{"hidden_act": "tanh_gelu", "norm": "layernorm", "parallel_block": false, "learning_rate": 0.00555, "weight_decay": 0.0}
Each number is 128 + 24 x the weight over its row's rms, rounded and kept within 0 to 255. Layers, rows and columns count from 0. Numbers have three digits each. The size before them is the row's rms in percent of the matrix's.

# up: layer 3 MLP up, 384x96, rms 0.0677, rows 104-140, columns 32-63
# down: layer 3 MLP down (transposed), 384x96, rms 0.0681, rows 104-139, columns 32-63
up104 065:142131108088109158142139142136097111142128090141189111110118119153100142113133123136119131105153
down104 081:068147169089122122113143114096123192086137161126131135109138127118153134114150119099113143084090
up105 093:130141146124120150136115127128129101121146159125125134143107103125154137134174131162117163079133
down105 097:106118154121111072126182102083121126124115156118133115108126132094211128131155087124113115098112
up106 092:121145112114158148108098114107108129142111111151142084118128123141113162123079093147113134108088
down106 092:142098116085094126178116141158150099100149134102133119116172098133078133109182138133136123138102
up107 085:145136153095111106108149132097135184143144112093164133162136120059114135112124140116116122105120
down107 090:124163115159123110125123139182130113168151146145141160113182110124131129088122094125104126172121
up108 110:131126119119175126135151115127078175097103121151136170132136139095140133126149094113154076132111
down108 098:136126144143116135117174112107103135126107170120132117143155139129170099134122119133117152136136
up109 094:098105174119134188112111107161170122127107125131138139155142161164094172132127138130110130112125
down109 099:175149106118131127119141149086148122104122135142151099145146115133145109125115154126113078116128
up110 090:083174127149126104116139176171091124129113158111131129157112135079156136065152100106109126120157
down110 098:172152114082106114116127102108122135128124135140133150120157150166154113133103164115144094117126
up111 083:128096139199136149146097168117139136125146113138149130098151127134119124149125069129097140126090
down111 092:176095129119152129127128082143098127095160128145145094095145132152109109121147055100123084129107
up112 105:125113126143135147093117146108122088103104194114133131106132125180138111079104159122131126092151
down112 102:174143122121157083126134109133113119149149090114142152116112140098153128121128108131121159139204
up113 104:085150126161136134118127163126147115141136127161151159095128141160113124106111131154127135094164
down113 097:140125097114161083155136092117103121063155107118110118152126122139125145089122140142134106139177
up114 092:098136126111154101127155136153117106108123135136161141133195141149163141131090121146081163135120
down114 092:139119151111120141130142099098120164161108134110131126127156119116138172109121122123105135140123
up115 096:133084128120114164125095137167176138159104116148139139141128124146121133149167084134121112089120
down115 092:149151139121166120109152134165123159079146129134112119148146117085137139141172145157096133111089
up116 087:083146103155154135116143137106124141080149163147092114121136107107148133124073142164125128134114
down116 097:177108136107078125107097109151166078134151100130134095160103112167140143149137107142107130100110
up117 092:111134126162167131136129146150153115132110135099119173128106119135091163073125162171104153128151
down117 095:187133117143104139120156131095105122155132147129156168093150109134153106144128136088133121166121
up118 096:171144127127111109110182131129139119150157139154120094115146112134104089128168125123089136089125
down118 090:100137130103134126129123131123102150130104057110115127109086154146125131098177134130142135109084
up119 088:135114135158147103149129172104133164107103116118100138153130132103150138135134110148123132090115
down119 097:140129095107122083117155147098173101110137137135146122119085129170154143133103108108121165104147
up120 103:148120157130157150120118082140157127124115160143133139116124160134099143138072104108141127153135
down120 093:123164095133113096142108122170085137166054171130105137114152143112110113115146146121126126129127
up121 094:107147138123134159136119140104087133130141125125135176127151098140123164071103115097136109102157
down121 103:114114175127131155150180087095103164136153141102128128151093132138126135109177145123141120120126
up122 098:131139163125111151119130168087111111126176128107146152159117159109161134117177130128176118110107
down122 099:131096140133162067084102116104121167129130142136134101112123125123140119111109157174169083143133
up123 095:130133124114112128144113117116079144139152109082118152123115171116119098137141129118074153107136
down123 103:115161128137165161147103099135112153139150140140157144112092114173153125123090147116122086162134
up124 083:164131142116147130134140089108145109093119161114133128120126107142161078062125117139090143128107
down124 096:155100134124099116098124164148105135150116117140102109103141180155120107076144093171114164171124
up125 107:155161147131122092114091121182116073113152122113113111137136126097125126154113109169077164114126
down125 095:087146118134151109148137127095148105136137132149130151160096114124136090173128095164177059168134
up126 091:097141165158152150163105088133141122114084125141107133151138117131116137134079161167091135103077
down126 099:154121122081138112125128138130116144109136126139084134109128121150113116093119124083174120118116
up127 096:157116143112111112113128162169108098088117160170172098133165120130111172121115130129118095117113
down127 090:118181116100111142135133051104124156136146166103119122115100083165153122108125174163137152134142
up128 096:160112140134141155100138105133129139155098123092149099151141150135100146129162146094104123072145
down128 103:100167108129147141150128151108125110127176130083170175104161083098123124147129146133136140139146
up129 107:119098169118086112148110144134154145115114120110101140096114131117136104164156137101107147104130
down129 118:143120147102143117135111104125151065111168073121141142131099108117167105109136116107132129091151
up130 102:077078111146126138147124071120093135135105095094126140119114128139121159138157119100076121132135
down130 112:161137194154138116124131113132119096130143155106143135081139156095134150149090114175115123171132
up131 106:142118123125125113120147149112117160099096155139122160162173136103115117121160119123146111159113
down131 106:156124117112113119149151117118118152147139134076139172129125109119167104104138124132125135116112
up132 111:084130083138143158117127138130091154144133166130163127128112118174124136131121109114134115109111
down132 097:140141126112130143098118122133153113119109142166101116178149151155114109131121141100133128134135
up133 088:156143127136086137129141141129110103121083147122172160144149120145141109122117119150088130115173
down133 085:095136077171164101152125111146145120155194130147139166106186095096108118127126137122133099136119
up134 094:093143134161088140122101112129130143134128106115164094117106114173141087129119089103100118119145
down134 094:152116121119116122125162122071138115135119107108170145160116169143108124139095111144148136118132
up135 096:157134128125091108145124143154107156121094114130100110145157063174136140171135128065112074086141
down135 101:163141109121158144152111123128132112169151128108127116103082118119151124124166097130118138192171
up136 088:109158123165127143125143154121129142118125120135086166150135128143124109156114148091099147094084
down136 095:156184134145127086101144083095117176132095140124140160122127166100108120101134117095121166126154
up137 098:173129134099115115105118078155096164131137157133119121131146162142128091125098128130136135148126
down137 095:090091134125132111161083138184123158140149121133098118168114174135113106073164114133124148129087
up138 091:187113111121092129120141140162109133122157125138102132123135157093061073091128125113154119131134
down138 084:101114117116098103146143080139148135148109135098160130103135164143144115123131111112118058095089
up139 098:134171139158132121108108136154133076141106140073160080135116142110110147132112078138160145104143
down139 101:080110157125127103139157134127105153085141137135115159160160124119181108146119155136117077097117
up140 101:087165150139151125169133125143116115114120135118108153113135113132147163120145123145102155162099